config.yaml
n_layer: 14
d_model: 768
n_head: 12
n_kv_head: 3
head_dim: 64
d_mlp: 2048
vocab_size: 32768
activation: "swiglu"
norm: "rmsnorm"
norm_place: "pre"
norm_eps: 1e-05
positions: "rope"
rope_base: 8110.0
rope_fraction: 0.5
qk_norm: false
attn_scale: 0.125
bias: "none"
tie_embeddings: false
parallel_block: true
init: "normal"
init_std_qkv: 0.0204
init_std_o: 0.0204
init_std_up: 0.0204
init_std_down: 0.0
optimizer: "cautious_adamw"
lr: 0.000418
beta1: 0.95
beta2: 0.98
weight_decay: 0.8
lr_head: 0.00557
grad_clip: 2.0
warmup_steps: 509
schedule: "cos"
final_lr_fraction: 0.0
batch_tokens: 262144
seq_len: 512
doc_mask: false
train_tokens: 1615000000
steps: 6161
dataset: "wikipedia_en"
Each number is 128 + 32 x the weight over the matrix's rms, rounded and kept within 0 to 255. Layers, rows and columns count from 0. Numbers have three digits each.

# gate: layer 2 MLP gate, 2048x768, rms 0.0158, rows 1299-1320, columns 480-575
# up: layer 2 MLP up, 2048x768, rms 0.0153, rows 1299-1319, columns 480-575
# down: layer 2 MLP down (transposed), 2048x768, rms 0.0114, rows 1299-1319, columns 480-575
gate1299:195089157118132118173176179133096124082138107114193145126079177196195124170091092147139143074186126139165065163077154124136116126123160149100215177095091100150134166183105105131162134108163113098140143087130131138194122108097133146146140201180136099155141149183158041137206096151176117130
up1299:111083120109137137148210184141160146121134170068149201141150158160145130164128177151116128045150099117166117121065128111137149167212122083190168128143090096130120120144164143228179132107124122096174103137122116151161128133094126162099138124176165067139073165199113087146195097125175101135
down1299:195136201123110124133185141176118073095084166082169198146103132144184185131121168191074124084149105087192117126063117141181136128187170154063145127088144166133052117150141071170192116105144170146196136128137093191165139139120110186148134112162122057102133176169182099163214121124128121148
gate1300:164171058059100143169068072085140178136099081145175098161128125118172145151092085172100072121124155091112102153150170084147166105124155160132135115174087162085116100149116107143125126084095111139141130111089105091125125118141103101169151148158133111170082152121085140152150193135085140155
up1300:113079128090071181108144126128165143121109153074169122113116094136134141147101169115096141108194092069035079150147178103154173127151095117114140085108097114111062125140162173128112149139117150147149132174105119061098105105147125113148126102161130134096146125126107115166135182097144146110
down1300:156118099132112156070125104110128103108108106165123134159171147118122123099135116175154115122130124124160089121133144103165106143144135141119117080131151166156114149122111115117142148102113135157165165075110102128109096145087164147167062156164107128138109095102106181134175161132155134145
gate1301:114116165126137131118115154078151107152108106168141151159109148121143059159117147145139140142129119109188118109194171141123098176136200172082087164063089130085179153172119108120079160078199127131112146204145089088159127143102134144171123159155124091109116126124095178140164150094124112126
up1301:158118145119164131186153147113143166105121165149127214101175103116191194133137184177180108161125090169124109076150090161174161152103124152141092165049118144132122197145191118136131182092183110145107138105145124188125101145163151078175184131076107197083115101112116086069095153119140138170
down1301:131087165122117130114197112130180059113147146175135119080137094119148131114157157084198128169136194165101152110060116154134079071092112099133125104104122146146094120162100148143165114181180172123117120076139111202118125169130132095168133146151079201099179084110076103081115148183112140148
gate1302:103094104158151131151120176183090137117137098131111141046105061110161132129125179130112146111134169098069128113149169146168117103150157116148104077130148100158108171147142143095191048112184137131213118132154016162122100192179113141163082094125172125171119137164164156150108062090134115080
up1302:130089072151139154150146076156158108158130140052136168128100115059135079157155065057085156117179106095129100082059139086159166157132148146032115145150100101099164080200138123147160174133155114153059145070113187113093151136194105080155169167122103133122140143117131127138091073163177064167
down1302:157109091105158154159103097073155131131112141111108179126129173021110071175164129092131098139207064092139079190111095087077131137211151107092112099117073107093136084183101181149195132155122098133113128103083107177154126082171098067113131139123097170078196125109073074182161108178153114154
gate1303:096132103146177156128083103138114128220117091116095146137172159174051149167126180130097120170124109125118085099131135123086133114162107149204077126166134170161110155128118144091131143111069062143130201152098176109156116077131167116160107164126090175208128151137101102144116111126150102114
up1303:141109105109153118093122133068111156136103155140069139098132154198126097161128178168123085140122123098111098160134139115120134188169109162161104145108110126139124135134065099171142164127146133184178192171159148096154101163138172124058114123159130115159148127089126110129188132029123121121
down1303:106180062124124161174182112088130097124136099186140097095127134170178119118128132162157093146170131126141088170141130123129118133094132168151121143146102145162108071142075133147175125127085130155173129134079129163159129153125165137091145172112151060177103144194065110145142153109174061085
gate1304:083184093123114102175115122138188127097129114129122134113151069082111157102116093154141189140130152133180111158126081138198084158144138156090144149169173139095104136063151115117158106103138102167125138118133166128108156117194113066131149124161152140189141141148125151150127136116134154089
up1304:091120231095215147107094158087130119153151119149108108142126137109138198169139099092117108108088105122139091156125154180093155072118112140190113137100104128179168070172180129093089133143155077127163124145090109120154152158179129204116111134144146194120155130174185110168107186165107119144
down1304:144158169108182156138182064136119114176115163082111149057189089071128169121109123092144097132140112132165081177118143123126199085136078048171158115120111117095158103144163077117117180104174116136078137110140162186121103118111153105121167129141156182227102148196181170139164164169084158129
gate1305:134121129156109120113133065087125157148135096163170108122131078139142102158062154170111101143103113141191133047092152118128132120109151131157138119148106152167141154158152165128190094130098158150142092155121117141237074155151068136148091052068168146130124139133103178143137111169083115125
up1305:084113077157152153107165101088099093148119177151135091077199157106115048095136104129136172138126158144123104128131129147182130137122125124119102136134109092236137143068143075141077170170131118151119124117105163119113149201151106174098138119177090048121118099160143162134129156139104129103
down1305:101161094106114117127081180141052166105117185118164127161196113065114086142148143180208145099124062115128084137086093146117071062171138085102066140131158116167185135087127057112134109140164152088171123079124137121136142142096111193098123136147116024123155137128087120208160086140136143136
gate1306:059110097171080120152091129131168052067119087086110145145079102129093100090146158155100203136116140180157134097144181124034084137145087160098158089114140117139125171090126078161139138118122100028197107157113117145108179171116161169090089112130133119102104203122107121090154139150138138106
up1306:134148109079135126100133123130150080107178175063099082092191142101198099058105117114092152115089090150079139116128162088207152157106170142103149071121166124177129106092163107120122146178094103170145142164159121092124120132197140114104114111115108094199177139078053121106066128117155133109
down1306:127154146084132112151112136145098169139123168100111129129118156150144144163118065091076077138043122099086134186138088120168128147129135099101124133106155127101137113122120137214123132142100080207115122140060099032167155168106120125128166154115098121137123110111123138142081166158159104143
gate1307:150122138169124126078151143101131156173153128146152098145154098132079125122129131123111161113132112122166123150152142095073152119171099096168178128124136117105072125192127108147115095137160163098101135146148132106096113133096125077102162122158130084205090141112146086102170121147137140115
up1307:170158143099097161105121110111125156113151079143111098131136153115116100136074166156099128164108158174124087140145085149107125130098148114165131069116101126151201126142147121129063101137109118166160122070148127142144136131135095179148128149137104169148087090180099124173097114139123089116
down1307:160109134137140169130136107142125080105104103119148053114078117110087138103112086158172154100093149152134134103147168096097111136123073154135140078105125189153180098161128109108154108093128108161083155130147120114160127075138129175183129118087160143162179112206084160161121102129117135097
gate1308:172022095081154132147109179075139119092179064192177114136134099067077102109050167056131085073190144132094113127163121186114086057118192035141150062076178129129090129163122087073113131094141123092150111154114225070044147157061169147121089140093108123139138154124177068096137082144108154102
up1308:155084070094144124105129125130073195130118101097112143177110095133150178107039181098139097116109183132170139050135090137103113195119152073157077105092129111110120165097131128156153180115078115139124133142094126077131167169106145139123094229118073126100108211090174166044114120141067140135
down1308:099110134141203121119186144108131147118157130170136136103144082112164189077138209118137113120091183119186118080120078072242122162074186084146123100098203093157157185106096097162135198182084128134105074161114143103160155139173189086086156191120076093096162113071147120132148108159119108092
gate1309:054103140127105102086137049143089089099136177132122099125130113149142144135131119118108162157103059136099140094165138138167104091185206082106113165156172100146134185138111084197138113110200165112112179152129133086103113138111155097116102088098091138131187113100131111090187136090119115078
up1309:116118139127118124136106099128104079172084109109115121128158124087166142102059102176166105144131106112126178174088096159195121078117149075164118128137118134111051151052135115093131091123141084074117175193083105182111118188128137094097164190132158116120123086162072156136146155113086161100
down1309:151137155177186096146131143112087162072120132116174098133129112148132111075145081185126141139109137223201114087171098100171122077182108112170120114130112146117151118093120081126110112139083104101132107127108127141085189123135145155119132139120107139098168084145151195138103130094117138140
gate1310:116130063068084169151095107126102111075131078117174159147150154139139118160186129150082090128142133143144148167110173167180118106083157150086100223135116110077109138136105083133080132121139159120109148122173106099117174086078138133216095080118140076132103134143123185144154120133183111126
up1310:154127113143157170117086118133102129153170140114120131133099149144134082107159149157088130128199165185074110177138153109107154148164149175143086149110099092108141103160157102169146124169092156101170127104129143127146142113143115096152166140106177104124132143127124068176136216094145159083
down1310:167159057131118144129140126111133129119118120144136107127105098127159113118148118153139157154189113129077115102136141105120127104142156137119141082149070123156071146128139138135134110174134158080142105102102140139149145122093150122113130132122114102105151119165167092080133127140106165110
gate1311:130108155085115088122110112062163078121122155138151158146158094168112043090104153149136118209146149200099124176121110163084131177134075223095163142056115149214122119148157090076181132097154134185065077173170112205131180112211151125181104147105145222097104112116097143145141188138137169125
up1311:159103098133105110111075149112109095054166159145132082126193095173158068076048160119177200164092122177146138154178169148150122088127150131105158206085103102176152140114141092092183174156115167142109094115115100191134155146208190164155039222094137173115129102084109080185097153140092165084
down1311:129152072089126121104099138144095186110120132133153220166090180126141061153158201125112119172151110131133132157056119110113122125086127118087139212114144094084095103111169134169057135148103125106154124140123096162077073090106159191106121110155191099089066185125202098115130161119146159172
gate1312:072063139128127230098080168151135083102129119167135132119127137117120105082174166088161134184143086127092078164101197124104105185082110238084145213154102079144123116119122071097069156144145098147133128160072120105131126169124103156159101186117077125136161170131138124194149150175104072172
up1312:087128100131195116127098175103116133113156082166133138116148150098039111158082153123110125092046164162146120112150175123097112133124147180168168108132120112106121133125116185097117140157107111113146115120136131167202134118141181108093190119033167134192098118149115118158135175148142110077
down1312:141111109108137092149122075082100172127201110160145115085172114133110107126147079153119119069082167148087172115154110169100109160148092077176150071072153107109122123090139198103128079087140145131099119104138137159126097121061132101049214026055160113166163104192129114097138107117154122069
gate1313:167114157084116132135115162157095117200117130166145148151155110162131175134129121115043121141137140103168133085107051145192091143121185119134097169134090134147106140071164099133114165117119102160168172141117137151130133100135165143184093130128160131098136154085096103113093140159161121125
up1313:111135103152124141133125148127114181099077167110121156091182116112156150117105155137157067202127069130115099114210087104158086154058073161151091119088121088148143078146149124107118130164088137166135143138160113130110109138112130084117109088118107196139090136135133108173133167115142128107
down1313:131113054159115138132121108131116136086153129098092098142141116124134095154059150133172160113101051109123088125102183113132126148130125121161098123155160107121171152133137118077079100140172154131055109110152163180115136148160151089136156118122111178119106094167126134168164141143144143147
gate1314:121170116107127151073145130078182164014150100150133135095073117090117075088111104093050173112152090069148189144132060155100079115136114096118112172107103101143014179092201115189113103067133128119133154160122084101140148133119115114147067115107106162112026123156188110074090126140095120138
up1314:185100143064138139107108150144091128107132126069109162126094132129144095153121129126100101143216184168101112094043031128181147166183128162146086075169128128122058106084184106120124091118157064064091186159128172053121156097104096074198125164062175181090147113110134089129166134141194126140
down1314:129119102078187138098110147155107104125091082124169135133096122147160104173105203087123076159178142138155131111072121100134157106150105139119100163125103110140081081102087127139139095166153133084146134147132109102156105098148091056153133160105118156098126131095113102081162110123105114108
gate1315:085149148114153157077049174178172101145170193145153109108081092096069093085137178147154119180146138123105118111100106131122127167175202067128141107176115064107128127212092076195124109078149084152114150129141086066183116147107116087144127080052106135106160120164074096127089101224099114099
up1315:156157111184132131083132089156162100129151100131115095125222183135121162133188089089081202083115099124107187065200139144188163076092086213114128160123105168098163158090132165072093167149159173069134103136104178162132125150172122141089126116178149151134041182136141154121166133152150122217
down1315:108155086110124193088122079151121092126136111156086117177185164114127159182127141116054134089175136080118170123197086133175161060143081159162144148167102191114140169157154163129219069158130138078081123082050094146136122164162127158092157142146114165151095152125170148151185152109152116171
gate1316:158093144103156038139151131126148171179117213100156094101159138185113090166157162162128128111119103164137151145174110124160165133101070136140111104158114156100117135094138166153114092143163158114135095135135113158132157115106116165110137186142122121110148165126082115106120118184122163135
up1316:146139103129114139162092165101114172177173098111137096114154181131089175173104160133126149168100159139061163097098127166134141133129160144162097093126139092168128128153099141114139193143162092168122132189158128103146147158084113106147174116118168141070116134185097133142115132130094174120
down1316:102136154123177057106147092166104131136060172151131167183151104130118137095120084129179103150115077182165120117119115130123132127103178134136093134165074168120141165134105177096117114101131136125090137131136101139149151087100176127141132204072137101134177139125130116118108119119127124159
gate1317:154123088168184139155130144087141139125193135174106052132145091074080121127095131125130108102108140108123187073129079104129109157152161148115146139084105137134158129135120156126058166156130147128130129132114161093046158182153128075147134070106102143089148158172121217127110090159120171100
up1317:119131103158126179132107084125124144155173123155119148123100108119140133179092154162148099138088130103122129136109100112122154133095146121146098147115136156165081116102114160158085123127105185146131071161145178097112122125124139101104124078136156114122166102118073140174142122164121138099
down1317:075131105071137124137134102112134141110130122139126138144136138117142133152173113193176101146158177138199109168090121114122106025128065151172134108087155096141138098114104116114123152173113136107124140157173146058132167071148134161123183107159110063170126104115185083118152107146145175168
gate1318:131119111154138117166204091136130116125138086150080125109136132138136150123182172095141178073176149142128117189114115089127097158112113132123124186176158131163123183126149065131167100082147128096154183130051119147132103111099192091134111097105138120114094128118115075134111077117098184125
up1318:114093141119179163142141117057115113145136153091160178122114089105151077125104114122091158111120088114139134138094152151109200122112134141076156138184161112089098129171157140168091138149142128151131141141100137102160057075060115117120117075135167127125107115144148162122130144105121110111
down1318:117114116123102085156120110161120137128128104099114129158101104143148157091110130134135131113201140122139123108157097147128085119188090132148124165152097118211125111120117120107195115086128101112120180092123168122164140128178116118168081068092113168160177109146141091096163087097115163132
gate1319:061150141151157137125121124112066141106152099100075129182095124140103165181078095107171146133127161123122152180108146155135103153134146111093158152095156115173161083172050105124129135101113057124096079084147155105178160157155141157162121150143149145117116092170158155044125100166147090088
up1319:138096125103090187100142107112105129097140154167098130145112094164167162142177128178189088145108125133099175167099098117139133133121080100140129107107126121126101137105088149134139164164107115147117109081171145104135123160129182157163080094145137108085099098130158157115127114137127128143
down1319:124051110107147191111122123128078128134201122142082108177088131136119171116080135113171139133142178149219103152111133084068095119128168104098146100059164110151118173130084100106181146103128137168130105181119086124118120126151196121162082194118134112113104165103134090092163119140124160130
gate1320:069127141127096152117031115118105114149163145150142108162157152113096127151123147183148148163119136100121107140204126121154130122185148152120124160115123166144097107168104131132150068180136089170153072174128164106103153146101167095208117128131165109102126083138156135064126091173129243175